From a checkpoint of a small transformer trained on Wikipedia.
Size: 24 layers, width 128, 2 heads of 64 (1 for keys and values), vocabulary 8192.
Architecture: RMSNorm before each block, rotary positions.
Each number is 500 + 25 x the weight over its row's rms, rounded and kept within 0 to 999. Layers, rows and columns count from 0. Numbers have three digits each. The size before them is the row's rms in percent of the matrix's.

# layer 17 MLP down (transposed), 320x128, rms 0.123, rows 178-314, columns 32-63
105:523490501470520484512487471503487555483464538480497513515532465503489498537515460491501526514484
099:475538501511533487499494513485494512488514482538462476493503483474506501454523531487517503517516
098:485494518541490499523496499477456533477532504507533487472502510474522479554474475508451522449480
094:493499511493457548490504498534478500503518491519445469506462462489458531508481549516511507532463
091:521505457486511487549472502469487469497488494487502535505534489503519491508464508505510523448527
096:461468493527488519531502551476515500492496521518494466498561508508528537496517524514497485482528
092:521467476498523523457484525534503568481486502509472530490486480484488515549485471502546497524522
108:463496498466474515431491439474459466516511473473485459489464501517464494495465444511532533489480
091:516435461530490512499470484504503515513518506487531515507548539521522501448551511508512461483479
095:514494476530475498500486479534464491555464470509516498472513487521521507457525514529498497455504
103:463531499496486499519505492495524480474497515550502499541517461510519475429439469485495484484480
113:537482522451489506497519483507520480492496508522503482560478513463474518584492503483467503491496
095:499492524515506512485499529541509503527526497468505509502516475548500488494501481521503517460470
094:527493495485481504499496479506502467522467445489504533521522520552440516521497540449534447519505
091:481533533475555469461522475498490509458496487543489490518514503544493475483422526522487476538509
102:547558516506501471504516506541515516499526472484471472521492516525484491514481531520456537518504
086:454478520490481431543498489525544532499520504501454524485449475471484463486455495464501446493505
092:498504494503484512521474460506526456500501523459519520488477463504489525566546523512485571510484
099:535494491495455492460539474505483550498511486510497454492503488468486538477502534518509518480522
098:480481456508478516486508501533479500510511498498484474528439502529506482462494510532504468513506
107:485483509521454514506490503513520515484496535448525502510528512544494487511451486480469528482453
101:553471491503479512463509533491496526545509490537498482473477481508505558489496510525503451475456
093:505481485493461484506511486500472489509477505494523495517498509528514477452510532543449459486446
094:506506469458488522542516485499517532495501516517467482539530490508482533471519510505533492488510
101:513507468518551520472535500516499458478524525510540515489464515489458472513507440475503508508446
099:519508512486485489478527495493513497506479481492533451513485534429492553556484498506515502558485
109:517490494512554495518511498519517501473467498488510494465486491471492529533521517497507506510493
098:555521499481518465518486473534512520458520487460524450500499533497501483500512502515545482483521
098:486484460521497507500485481512473480492518480528502476510545461511506531506508459474524567504518
106:492487499440509480506527487494492517487525539486481495452511504486482527569497503509485516506511
090:442483491497500485504511490520525545498477472455528477521453460456517501507490501513491522514518
096:464489489533463507497492519512550511484514476497535489499462489479510485529527495527510477453498
100:516496521523496495526506490499508490513545520482471513540501558490518492443492488468454469480533
101:509518467489498494466484529486538468524482496490498471477505527497511463536547452469547500457505
098:463483498489537505486502468512466511519459467547496484484515494484482498481472502532484469513533
097:496476495479511505498537458568514535514487494508512519482465501469493521557505548518483469520508
108:497521458525479474514476471505520500515495491492489490469527492492502510497558515467527396486520
091:480517518517524508471491463544408509545520521507493540515498520520478484464479480583503465530474
107:521490473479517536505530519521499505492514487501485512492536483472536519609525503520486481511525
110:491533532551446509524513517484493475554521477516520493510527504474477482508499471496529472475520
097:490544492495536518512497510494461481522487532487517530482499487489504525545535511491486511503521
103:459522516489533504532518520503508492501503505521473507523497493506473533431514516543476489506519
096:556495508498508518505456525520535521494485509451493525444457484526490526514486484487466489521484
108:520472506521502520449469482493484490462528485461532496521524526506493510443513468530470492505509
099:549482528498497486516487482530515512512522531498470474488458484503483522578503489508472458530519
102:524538517477471504488475513452506506542504514529504478503471522509475513462494508520512548507526
102:461508493504540488557491520510488504475561503524479532473536482521473527520496526480466528482526
095:558437542487473506482480536482513502517474499494472455535483573505403475482499500503506459499471
100:515559507481527490482512519558478471532526524494513475490505533482440523514484486484497454474476
094:494477542526477510488480513481503474561471474514479485491498538529452520509477419497531496544554
094:481500502507503518502513514479503476524531483486496490462467449451529512479525519453494515476478
092:481479472497535483488475452513485494462510505501477480520505481546515469542534492532476547506520
103:515521490501495522480512528490482515454467460508487544483523502483505469390501490516523457486468
092:514495472519428529528533485465502479504540509505512508487497531513528526513518487504500476504471
099:473470501497492511492517538524491508534493480489487466521532512523501523448515491503494507504522
099:494508508507428518512499504520489511497482504478493507519519498518482491477513505498527513459525
100:475479556468483507506512509467544516507516518521507484531526510528509500454474445544514482491540
092:518524518504476494467455500506541477523524502508525526490489525519494503480501483476495476497534
096:517461544479517455512507505481528526489535523522564464451502533496477515508516480520470442516481
114:485499532536532547485476525481519496490504494514492496473523464474527496575487494494453486460506
105:499517498482527504464496524488474554503492503516520492473539492493491518557460489473508550527495
102:534479494501520493513492469492517507464513518496493557496526493448469489532476536500510501517519
108:457509524474540486497503535451517488479505468512525471514500493500483513507480482484478487484499
090:513516477485506490526551503517483505525525484502532484472466508518464492496499490496512520506498
094:475552511508494508484469503547535519501507492496418506514527533488548479480500474513521474489504
102:472552506494469459519501520515476495506510487469465497557483485527478509519482501460530475489478
100:478483508499541475501541503482481547473483511507530529484526533484542545480506471462492507505461
115:498494510485512549476489502474531481478521503472471465468476475517446522517499504476505565472514
100:500466504492501448495533513479482498498525508509468518507518526511487444491476539507454448513519
101:533494521477482478489482488537473513481498533487490499503502461481507526484496518489531528503473
113:534496525506471463516506489508519432489514462524507464525484518526495484480507515499502492517483
100:515504507527484483517495474527488509498504516471479500533526500493543498504519476493472449490488
098:511514478517446499478490494493510518496466508488519508568507531520517498506456542542477467477452
092:532479491464510484495489478466493533542509440562477478520528485481477508547478466492535569491523
097:487532495514559491492473480527482505545484457515503541553496506538538517421512525476495515500535
096:510495517446510459502508484510496508555547526511488505539490470512453506534540529490490520479493
106:509517528511540565492482519484522500467486511447479485547484505469506486531479475496537500530510
101:542518463518506496468479521510480503552489521436566481513507501524525562530511473474523471489552
100:479499479506499483563528510496524466488475502505507531469526489524486464517511524490478531515488
102:494476462505500508488508504480467506478481469508527482534500446466535509510515485490532522475501
103:567497482505476502500536492528507473494541530476525507455513491482487504466518520508462456483464
093:515486531501523502492528513526524494478491500565492453532467500476526519471478531522518508485485
093:507535464485559473516492476505523497485499485466510536483499508461475529529520529509503483501460
099:502518483470504512510499513508451504529477471523514488463504502540496484497474509478520537486471
102:531504527509464508511460534514511449506492448472509514503501502539500529487523509491453486518510
093:535469486543497492490478521529483496502505482507477542538495491492461497524478504510455469543503
091:518508509517529530473482469492449476506539505467487487550485511472462502557464500489481509512477
107:513519511530505548482503525500489487501505470511488499477524509504507494419509523477491520501490
104:496455529497504504520467487510503514510503470552474490489488496461474506456462538507502486490502
106:511501498508511489501456482514522501495479479511494480476498567489507486576548521487523487505509
102:513503521529466493539482474478545484479495480561514515509525526514467464462508512517488501557534
098:510516522530512489518504481504511541469557495498492491493538501490544516464498480541539530499541
098:469452481509544502472527477508516494436482487522486499488500493491503541487533522546462514480538
108:543523534554543493513475558494503498521510515529501499453488519523526502435565469468507461487516
102:499501536489460525491553470491492530532565473501462466516460483498466485509476495496492538518493
099:506461497461560472495518487483508502486499518510552501505523513492508523521517516505491485484519
095:488497465479514554466493483470514441498499501506494534454495494496512495496506491470493542497522
095:547504493524477486519470465543495508514511497481526467469482538519516539457502502527495473501482
093:488485504455494518512569485516531476540540512492487537516563499479524486482541540484496511504530
092:511481531512420487525513510548520501494503496537513500528518534533506515476504489476469479505503
105:511502539490508516509507496476463502503489517478481561535523457486482515513492482515492537539494
094:568526506517497524517482490543490490521449486508458496532499505501542541531544497491524485501478
103:492488501475485457520498461486504537471514495507462482560518531507496478513514497513503479515510
102:556464511518508512517459495491535490483544503521494500493490466510500529485476483485485509489505
108:488508465496482532500481448520511516454506482512482435509476539521482493476538513523529525485530
106:540544524449449492479491466502509478518515470513504464508483524493474494476508495506487450507504
096:493528547521506551476490499504509518492491514517496529527523478498483511469523525519457520474528
104:494532564487514462479487497508505469473484519517466524487491468481474473446492532538486472506452
096:447459488553513498459527532486504528518523550499512542503469507473489482546507503488506487471479
097:489488460491547525522507507536488546528509482483507526524540482477539510521509479468485531459526
098:464490542468509490514526506492495529439466505485497463492498515498503499487524511493515494521519
101:535472513507464518524479475474468498514555484527478548460484511500527514509504488562485461493455
093:509502477477527501501494510501532515483564479495511513469495524534473542494491468482464482512505
105:546490500482528531489476454497480473486504501515480531471471509458502494523507506474490516475497
096:489490485459486478516507467481477545481489516509525500492483506451491539484537450470543510514483
095:516501508528527514469456516503484483498482503504493533482538476528499471470529491514503547496523
103:494434504479496506517495473489460498477495471521490488519492529489512496451520513548486458462517
093:499527499490508515501518549518508461485467492525468529497512477441447556527499479496528473465501
097:532541476445506498487507472486469530500479493438520491542480477490494490524521486498515500584487
097:508523485478518526482477491502509556464482492557484447499476492455510498551516550522547531496470
103:475480511506478463526529553494449530489464517491504500452515520546539527444487483509474482509518
105:461526497519539492498483507515540522540470515472503471523513452556518491520505500497470517490546
105:512537505533534501481467472507497528486452503488541479495492503540549466478466511513473519482524
095:515497494479487478499504557537498480504509495485519489528489513478496446488490511463522496518522
095:524525489506531486519474500526537533486468484492509541528508474472524533408542450506492505502498
101:497485475524483477505471496521437480482527537540519499466524509497508508534516440511513548549466
108:534461477524516502533464519520521501509516474457509523485491501524456497525519478452514507522523
103:533484504542481513505474487466502502503510461485525483475468557491525450539464512527456494494460
096:488530516507495503486486562468542534516513477508510497483543509493491524414507508534551462475499
102:481494488499509489499505504425458502497519506496563530503514535520498482488490457483525544545513
095:481495530514498481520506502508499482524509462496534497498488515483465523415502509510520446518479
099:521534499511507492514455523507546458489537502531493481542527502538446490462458504496540494489467
108:525454501469492507523475508498516529539467522542498492560467493479536507584511500486501517481524
095:495491558553504530461533523524491542500461511505471517492491481500466510501475509492511519490514
100:477515485508488466515510489497514517497541529528480513447482528530490504412505505501461462547517
101:512520494485448477510509553508509476512468467550528474516549558512465492516467523468467516504489
102:466485509470507573510518507487496496481490483477503515476465520505505502437496459506569495495546
# layer 17 MLP gate, 320x128, rms 0.138, rows 179-315, columns 32-63
109:553557524468454483518516520543511492536536506532495517500536445496518510469539480476477513496467
097:551544478461521487490510546493528458523465510553532520512500480471540548506464485465508519512551
094:519586503488489547507518505510527482486512523521480539528458512505491476510455501473518512532498
096:536550528459489494535484491456533555500543486510499470472490516494541466500524514497489481538477
102:469496524486530505536465544521513500466490498509473498489530467544489536474513505498483513467498
100:488492490460530481513515498501492492501533453525464513473514519481514542480543534512542499489496
106:560510513529464526478521481506494455492521515529497476517471483471445484465482485540538497482450
089:459510496487534563500480516475524523464460544504430482531493516500514499494480536539550511462532
107:546484491501458496497477445516473482463539485530499508445531521514502498511503527529467549490494
093:460516581476482503511479508504512506487499470492438529502515488497521488474488518517505511461488
124:495510482514487523509473531486514473530513475527489452476516478514480501522506490511537576500501
103:520515493515530497547500529524501497511521502492464504490532466520516465486525483532502477499424
099:459545534513538533506495549505460513519482525472478476450495473535507492515497502483504512490556
091:570451497520445554523526536507495507493469524454462493489456451487508521490527511475525483463456
102:520481514506493507481491498480468504498494540526465489510498528497539524506557497501512535523480
092:511522489502526493531470500518508496524470511557443502493515494489499457505514533540489516485480
095:488496488481478507503496490489518474452489469499478508504464508516508515521540523509574507464490
104:470471494466473492505543484492509523484473547524462502520453523414467541488480513523494558491457
096:457515519554509490533485490516461478442482512534489541497524516473491496530544522528515567494551
104:519515528492445521519489488488469470462505510515521506485494506529516445480484501490504547512491
098:483525498503525500528525505500512488545524474540494520523506515515473452516460499525510519474511
102:471460488532469452498524464526523497485517460501512505519502537485520428503491529478477506475500
095:483457501491502475510453498510499479494477492555510493455488504487525489506499520517497522547530
096:520496512488444513513483517519486495468466469517489513484464470510469511494494513448498518456496
103:483545537480468548489508491489505484529499534471474510511474539508496482477494516486503511472485
112:505479508491526505491509499482456457517454499540493496471491486501482520499500499500503535503500
092:469499475489491496536518524494520495470460523516513508531540502479487477495510542534532523478541
100:507485511454518520535492514477498505465514496571492491462499517468504498523518475522539494514495
104:498476509507497496488478495481536481499497496550514526483528509478511490526501483501521541505491
092:506550490511481494507545466545492505539540529520513495472500490536510483500471557497483513511466
096:481490502500500479481505495517491474493471500515479532493512510548471467500476522490486507489494
101:524492513530488498498521521536469488476490500526493442504512506543554512496500512544507501463530
096:484502498483528523536516525521526469510466463507468546469503534520499514472512516463492510485520
093:500525483491510505499525519466520462525493463509495489524503484514510473469616518506522513492484
095:466475476528459493493548522474517471510459542511516519497541463483495516487495489470511521523564
105:485514494524515525510459491515521513500476493488479493513534536524528516496476542546543561487496
096:530509545487490459513500491500538508522479483572530493478536479505497525482462524518512466479503
107:498550501548492514563490527514531454507529474523480470479486501491491470438506491527504516500454
106:523521480482458544531521556491492502502486521518527471462520497515457503463437533508463532481466
101:502498483513512485502485487483491454493516512539541522485483473577520444500490512527493538491503
092:478525488504501503545547462498510467544527505539534495469481528471483469488483490464512525516486
090:517515526524513476498482539513502509523469452530457518529485496437497485488550465482487500516502
113:497510511463523553507533489483479495498479483510536455507531514446442495454512497508466544485482
100:497511509493481497483471501528521546508491523514470479513514450443489540534478493561498535524536
095:530508453470501499509426480519447519534467478506480517492467458499495459514492518512531504490540
103:469493517487531493537522518492552516530525532542527501482507484535541512471456522504466540529453
094:490502487526526497523528540451531492497523502570483466512478557514480475484486497481496494518505
106:492478492448447498506464458491507500517478515511468508507510520520531537491528482527475530521491
102:525544503502489502492530496477496487549514494484480439466521509541530501462475470497507508498562
093:482449543491543509488458503522503520496492480506512500487490539512489532489550513469495487447466
102:519510524474486520509486494486500522508495490502491484475466496527487473463515490504573474483496
099:498499502431486489489516515499534483516457490512506481509500548494514467468491503525512468500524
099:516484466519464545515542541499483494487520543526483519485482504459503482473500512471507521510457
096:530511544509490506476490527517500475498543477500497543493494479521471509512516525514458523481508
095:505450497493484542504505585520553500482499508478491502503506517478497511478539517465524518501498
098:490480517476488460529487521546506446511456502537526475504539476507494453522496494490498543496510
100:489520459530528554540473508547486521503491510511490478554506481481485478483520494475480498494507
097:538506467490469492473507459488495480455477456519523514519473505497478502451497552477545532506476
107:506502516494493510493496485511479478514492463501495521513500511480465515525525554512523558492448
095:535508463553464506500519490517477490533545466520518493481448529466530463451527501480559477513474
109:505462504529517522496522518510521490471517468538501510462507499512509495497496522458521529463527
106:516517488471460490504504450547485515493455508460433452472493483494492520495555519504545520444494
093:531522472466484498489471501497499471504521514486496492523482496503489484484555518471500504522507
094:488525450485467549480471501466489511499508522466501488502529505507512476503511499514488508466482
104:509538484537484469559516475534482515490550487558488536491507464452471494505491541534534542512507
094:495497487499453468493512539529532492501454455489483466470516442528501480473541560488527506465517
110:514505504487466503461467514536524489493486499502521508457484505525512539485521505501559478486479
098:501535500528474487509493526556535490481494500486483523470487498486493554473517503498520490475487
106:457516473469533507501520455509475526495505507513512470492553512479466512507467519508490539454463
114:477558534511497505519488539490491513503522488518492485476551488492522518513473518489475554521499
104:460502465483454535496534538503505478508528506518480485425519522447488479449483501505491496463518
104:494476511511466532486517477507503511480486479533503502544527533468492489473501499506504519477509
091:519482485461496455491529484519523530494506475566471451461500489493480493476515480525504497470511
095:475478516522518502484471507558499460473522499520469541498464467486515499501558489522495508520515
103:528468493461512518474485510510474439553516502474523471506528539510445519527539475477498517540423
100:453492479515478457485524465506474532503534477568497476472514483471526509473490502539473582508515
096:499548494486530475521496512511491505478536496530522504500551507466469504504488516468503498496464
106:574505510501457515497424514545477460514505486482461477488530519516540511506537472551533509519482
103:512555522470463516476495493570532502532503476477506502470516496483506551447531542502500516528506
097:501483499506531514528491502494495505523462488551507487468474560512491453483486502470498512473512
084:549505489512568489470530514502519538445468509531448512523514500514489448503488487503479504475492
097:470562473491512470514490448524506531513488526512515553516537472455497503503498525491476549537480
093:527506454508513457477493456522486493486462498489504494486480515517503487473460471515535514546498
107:548513478532465518514494493502495519487530482509487512516493501541487488475526490533555514460503
099:492494501492519504499534528513499476485484536489546482468496500538482507461479496455449505467471
090:495564514497524508514519496524527520495470535509485499520492464455484472529542516488500497516474
099:514532474481532524504490515466481441568542537491485485487527482532527485503489529479533514512486
106:480516527523509479529468525517499499455516490537440482469458522503518521481482535457501503467493
105:530506533451482549523488498489504457471468562539483453492504501505521453495517502506544521523474
108:490497498483470515516486504506514506469469524513517471472499521512461474492473513474555533515542
101:541523505509478487521510497486492519504523492541463519486462474494477526516546511492511515511494
098:479474512490506552478499490506514465435469553516507535513505499517475515514525507507530476489537
102:492535522462527495510473475517516507506501487508472461516527460495475516514530520537503543466443
096:504507468502462529452529461499507506464517505475483462506461473509513501475452466522485502510490
103:572505508490474522519514497496497500479567476492507491467513508523473512469469497487472508507480
100:482545507454482496508512519491538479511498444491518502487530494523503482454508531508529495495515
101:503505455486526518486521453510505497486483494573492456506479516498488451469525520475546508491500
094:509527454523485531471508480489526477529512463513503501521467520510495465470481488485534496543492
089:527509525464519515496454515514535518511480493516476480495476505492512516495530490489488513512527
114:457474508533511466547501516523536488486506499508512508455456474526532520489498510478501528483508
089:489506505515499501531473475531542506498487455506479488472519485512488470479523503517474524512466
114:512500548472509536515502538483478479515485505519498498454534468510476503499517533463495529464486
097:522485535549487487493498540498491506474461527542473468489477527487529537509506503534522526477524
105:529489465501489525501506519504480475495486536498508497530510541512463506498530526485493550481471
112:532531498504489528516513504493498451478476530506500511497509452509497471498511517487480503502444
098:508514555523477544500507517477498482533474513499492457499530459541481480493514475487472524500501
111:523491500475441460502520489554454465505490487526475496513485521509505478506517507491532531528452
102:475490489524519544484497551491526509495535490536476489465527510569492504503488486523468509492479
102:526513556473445563503507531513478467464504531471454510497526495489485476521485513487496500488474
097:532496448510494500514509533475478500534473502502478518511531496544513468495499471497484486511495
097:547500526529475486468521504537501525491493508503468533506503504473492541514514536480461529500470
087:491485487523484502479475477502458544483441511516456463520499504508509456497507548497560532474494
100:523481553450496507478437508556507487488505495497463509474491475491489529476547513524517493498458
100:505504545451502518533509466508489471506532506495481483515500522488438505480535511512478491485438
093:527449512485529505525484479509461498462510499521507470470551506462447536515509541502516497486488
099:504488511514508462495481524424528474493512539524456469498546543513519512461498505530507515464490
092:502512542506507530483460549549486503500523558450486478507483516502486526500524499508485499466459
090:487476528513539557546487482544494503527511475530505517453486473500484501488504517458512495510494
092:519474522508486521530501505513471499490515479528507486465484536525491513505540484512493549512501
111:501518523520489526517469495523551463461458545475492513489495505504529474538523476491552522490466
109:481523509445444504502540446501487529505487507535485463499506491451510494498442523493467532528476
102:512511476478464540466519486521515481461490530471501528480495505498505501494451515479488493504437
091:496569501501500473488512500567510486493471448497467484504515505512499490503519511558486532492487
096:472477470531482503524489519545529527491494500472456469491533467458507537501552517512503510532507
095:497510502476489483528481553493483468494457507467468509439507455487504501489508500480526533486515
106:502491468553527474514481558545525518510488522512481487501520524506481471488504477495515515480487
098:513468511503485533531516505509542457491512529491524501456559493545511533462530519494511516491477
099:498488455537532496523492469491475471493511527545534475498466510514502477499544470538505561467505
101:533528519510500535488515511543522519493513534515444461473479450483526532503544507548486535491524
109:527502533489486524506502479514475479521489465517472525492477452490489512511559500497473518493465
107:472516548468477527487528500475503448503461470528471507505521486465515468514539547500488529479492
104:486523491519518557481445506544487460532559468515507466526512514503470502502521526491551513473465
092:500528499495489501496517492472509532508466480531502504482470463477522483488541472458508514529534
103:498505521494487494530485478496469551497461542505519491487462478446517490464496508511474504514511
100:535556484498457487490491528492472516556466468519548505465488509476484496531490465469506496528537
105:476506480532524546480509531496528482508528507504504400513508518499488519506517492505512523487466
107:476538551485525502516495528530452488500530519509501505539531504514474552490523504491484535455475
# layer 17 MLP up, 320x128, rms 0.129, rows 179-315, columns 32-63
101:530541512490531436498490485532538516494496455601486498464539450480522524475517462528518496488469
104:520476519472478497454477496482532486446471475503514523504484503494503481511489535534549497581528
095:520490495501494428499513486478446469522524492463542506517507493507537553491518492523524509471514
091:469461505511535495486551496467458510545504496470498542509508507510493479509466489484474493495451
096:519520486513478469510543464489490510515529548489488486490476508463537481490467479542461535494400
095:484481476482469479509491460514504508476544497545488496485485483500481494484528482548480519505484
108:479517499501490472540505478473517492510531513507530509490475510509493545502506492469522497519526
089:512477516524456479494496540479456481425445465503543519506479533504459518472505499445503484466479
091:480541513476467478564510537467517521529489475535526475483493447495525510491530522466523479470506
101:532492484557441513457494468492508498486478510489489480523497492498560557537520471509528472521518
128:471473499516524540510481547492532508530478476516491486480498486509497500502561468535531522514539
098:491481479506512485465585506481532479499469488515518440494486516478498489528498526500503526508510
093:514501526502512486488509504482473489495521438486495504463463507521557518532514542489510547517550
092:547467508534450562497461517526518531504482465486469520513482462402493499532537500479484506486517
098:499492466505519492522544529475460515474536569491540504481522519520483470492480493474493502520431
088:431492521462491489501515463499487506516490519534501527485516505478507551490511506482494540512586
087:505477468520492493518560517499462535504506527486515515523547485517487488538500483488430497524483
101:493528538502520476460474478522497564475514472560503541479477537491462496495483532528512524473531
103:489512477510519487521488513492477492536504524469504519494494513528528454513476451509477528498535
102:503552531504520522507513519534504494489476500493489527509514434513483526481458417501495484505502
104:468449505546486511524546529482513513451494516523501487534498512470454489506497521438451521455490
094:505503527488535532472496528538569482476473546501524517495511487493520532511521455496537456542507
093:477494543500490466491532473486494494497500456536494486497509480512488491531482536481475496511498
106:492529490500484530502543476441540531502492555475493512484470548516478529518510469496498520486499
099:547529541511508499500499476480480528484527467516526475516469520490471469463506470544511505514500
107:490465492485571512536510532482492522493480577522453493498526472500504525502531506448529492455532
095:521528525469506482502489504490529442524484477491509515529505468497496527487519497488477511544536
093:475498456511477471505522489494497468492518495528513482520553472455492532514530491501495516509466
111:512504468465470491486544482453483506518537503527506456523501548475465523503457506475507515515491
087:486451487516510472560540483446521579515521552504511506456492522529495511487460481538494485501486
096:504504480448524472545516481453536477520531477479537469485485533514491491509493477504532470521492
097:513489531517499499483515490521475530496495497480481458510493485507471535508506493515471527565508
097:522522523517500481525502516543503558495473548492496517468501537509518524486497481485475520498487
100:482507488525518471535516479482475505500460498519514486508515518476509462522522487524483532525519
099:512534505503519511506492551487497454495512484462532489511530477497506504479483497437477472529468
113:529500504504497447555524493527484490545474524485538449474509475497497501518510503470494495530497
094:516556474562474481532519481522535486501452532530496484514516422506554518498500490534506504505497
101:536571508507485529491514496520511462510503469490484481498521453492512490443486489504501504495476
115:469486490499545516501503494479526497486537498519484528531509509509487443523481512504493481490489
093:471498499515453487478550523467487455492530495521500479476497523437510499497514503549519506523529
098:492475493506553464526548434504492498545530464539535465496484488471461474510474503495484493514486
091:518504495480529543470485505509535471478487468505466502510517512494488467525508467473486511523504
103:509492502518502477533510488493455516448469461527502477501503548505473482525494536493506524512464
094:539550467462555517491487484485503479554535509508551528479509467523506519499528511484510508490498
102:480508497484455524501523537488471491489502443503502458504501526523549519503492515501465514514480
104:530536456497421484475533502470485470501503513527474438474495491476518521498538491487508500482519
097:490534469504537499523494526430484513552513502521537498545474463501521504496478475470500510466500
101:563490503521480492496496502517535492453448494546505463497484455471521514514552559445477503512519
095:549481528475420505508481527506478541513516548487519507500479487518455479470505515505485499510509
092:526526495470505539480514489503484523479464514460545481477479480461497483515460490496454512473455
092:520527521519458493456489519529445488500504488444516489504516490510517495497508528489490526550493
102:489522451498518464507486462499506524460531477477538483506496504481516486511519472529485514520495
094:463514531508530501527484478537532516531452482484525507460484493512517494514503501539476509490523
100:499521520542473491476496510475517455473521472523502520530516497490517494507454479510477499491500
097:476499493525500542462503514434485467453541514481467498525528547535491458454553507515493510479508
103:510515516464470446503477526510536520519521491522498506513465476538488508544492462490473518522501
093:502513470493524556528518507461486505478501515524539505509564540496502514493491479448466499581522
095:486483504471528515443503466461509515504490481512502507537472560518480484499463514476501473506471
117:494480478510521470524521520445495526541465499528453474522507507497490518497509539536487474462491
104:525530518507471504450480528515487497564471489514486488480525455483522483490506480515466497514504
104:534485538485522557484503561487495462495487467495488504477506487536511499519472491481484540516507
104:504537462531462510476533472446511542500501465491494475509483535459514506478539476451498528511493
089:524534544489501483529472490522513494437510472486495499498560518492512483527509508545512512500520
095:479537478506517491517496512485456514437490500500487472459504467478496486511468475488510498477506
105:509490534484554534533503546476453482509495488524498490491518504507528485490503504428471488471509
100:496492470507536507475511482464489468472456467488520512490485465499509517534549470439531489432520
109:547515482491471494507517489525514472534493506491516568473548485471546487516488568512454512510459
095:479500517468476506497494507468521544497509456510506465460491484513482485507520470494474472524483
101:475511502510503527492511529476459453497498505509521510534493524508462488482507488494503504512523
118:464523504467470483556521426520524464520548536481534505504509489512470489503458496511531509551521
105:474529457489487539487556497512493511501462475479507475512500499438559506512453497490500482523514
102:516559548501515498542511533498548501517545505524510479480463487511490550508496494535515473493503
093:522512506518499487512500453527485482459523510476482503519487517479501503538473514593491531539494
098:473463492536517465483519528480496489509487502518498506511492468527541543534562508493515503488520
097:499505528558490518511469503456537498423485499495495510505468523514539499515504507520516531531525
106:454512530498511492486462507513461525510532481499471493507564487479488481497524492511514497536517
103:516494483491498509518495547517510506512440530519477541504518480503527520518499484482501486459493
106:526497456508501519528482496495475479501490513475495473475497471493487496481495480518458501500462
092:504513508510527490520502510554460525500486465500493524524473489459493489501468493505496479470543
097:481500541483516529507520529518525514502520497490550498530532530475444515534526480510512503473534
087:478500464508493499485512504523506513512503569470468471491507493523479486469508524505483512491487
094:540520513522503515510451501527517487487531507499514494489489529543449474499445473517519528497480
094:521511491481485503498516536499557495477484472524476542542452486469516443501473449513485502516477
104:528500486524519512518522527429510468504490512482546504547533509513478463525470427440501502512501
093:504469479491524502464490499516495508454496497459547511498502479538526524504545490477536513475474
090:446485492473484506505494490507562524483452479516473514535513529510493541519482505507532486477492
107:503498539514469487511542510489522489498486425533504475530494538487491492474458523511474493504503
106:526485503456526509454507471498507530509477533475538524492505528489508478491511505502523498515497
113:491490494500535488494458526517516492516483494541455448480476497555485496513535507541532516471517
105:474512503515539513465465523525525530498447478477461496473549527507545511496497449488458488485484
095:512556500488504512506487522511536556540482504500511501522497471478466493472483503475500519542508
102:524510457530474471493508478499519525498494480485514533506500525497520479509546499530493537564509
106:499495482527456502519531477539457464535537534477524508474484471497490506530515517495479528490524
101:484527547500519521524520486489481483459543482513528495496541524511451492515501491506515511541497
098:542507480472500505522502540491539508525486499485514550533522440510500507489479498474459466490527
094:495516514478515511511518528493514505499509494512493521489489445541512499461436508503504522533464
093:524503487504480512497503481448475508535526494453561525459514480481538520504526481448500488505476
096:518529499487496508481493512478504489481481480473431555537470450476509500469488518480490465511473
090:487536496503498533480525543404499486482480499486509511534495472506515503448517559479536486494498
103:523454412483499527520513497499533510488496491444506518494493489483523489491512476475502499498492
090:478514495481521487526510482506519531508565499534512492503534502478491536450527468509476476484506
100:494542507503471538470463515528528473492479545475500561517489490489521467480469452490455524519504
107:552506498450481520459456523570507492484433471484491570500515505507518496519524512508513482536489
104:484534503511516504526520540486513454524478524472483489510531509482503474472486513532518512523484
109:474502477542501506426472524491471492492514466522493507529489540530506473513509489516526457535518
094:454547476510504541488486515530533503529442484487515494491530471437504494515531484486476503460532
109:452526490512536516459510516469491515478506531486485447491487517478518553493466505512449470459518
097:505515522473510527538526537481528514567525485541500514521494484466497453525476476480539508501462
094:461500459505456511497546499394513511526476471559517487504506506520510509484463484502513532543505
104:475493523464531487495519460523491485527486552483515534523476486515498487517484540553532509474520
100:505488543483443475518528460496464485490510458506482550508450502517438534517466490463517507491473
091:491502490487498515442486484524438506521489507505496478491510494447511499508458508454493495442500
102:484459488481484543510507468505481492514495525543507497543549521492488471507456530493469499479440
097:499516479508482516466468510477505534531464526509535531530527470513504462491484523460492482488502
099:471490463516485503500482565501473473491474524482491480537485467538507488513552515534516507454477
104:511547500506489536516522496450469534523503435540515513478497512520491514482482456486474513515544
090:505458441492467505495529454494497482504528482506523505500533481485533461468503435514531509538525
098:501521513447483554522497548485500513505535483475492549514486517530563527510498451515506518499465
103:480474477521516522523466516554537512520493473536498560498450527485476522484474465504503493519488
109:493495529501474523469523508494476467501518502458518512555531495521471433493495525486465514474454
100:445451481506476540485484506487491452471485545508483518509493512516470472531495454508529502465468
101:474517490473513493515531537496493457506506498509497494487494447440457515464490499475503511448468
098:530508541546518500524510490482498520496411500508523496475521484423530490496535519501467488522474
101:508455501486524493472467501502460501491516489507481554476518539505459478487526474468505500515505
101:457511463538511536481509474477486531494527527522496462470516530496517471457533507518469500498485
106:509457510489514529519497497464517527486530483501539544464488484499480515489489515472525467463466
103:498487549492523513523438474518524521523503509472502516472532517563516493502496513527495498454474
094:493518489493491508584509528495487518503512522481473442497507530474490502507472520492525519530492
105:516486532485519525408463534475513499488521519461499507512485442502505543533533476496500490506537
094:506461509526493532479466483481485482525462479460464488496487476553484460485513464520510460512527
101:467548502514508478507494530553511533525536494478530514524545506491481526519492513455510519493479
108:450516486532520467561453526487558540497464501512531492499525467528512489490487489553483525486507
099:468502510465536467523511460495542527488460519496474511508552442485485505498539531494521503519490
100:487528521472485500502494484544494512489475532520475536492518505443502497540503494490475536543479
103:508518487484524447499483484482475498542495511498524501486429456526510485488513490474516489507473
103:540547485492483532489537497469517537532519486521489487509514500567476446484510450508469481528489
100:506494544509501491482554509484501492487492480472484526501504512502486540490485510497471489515522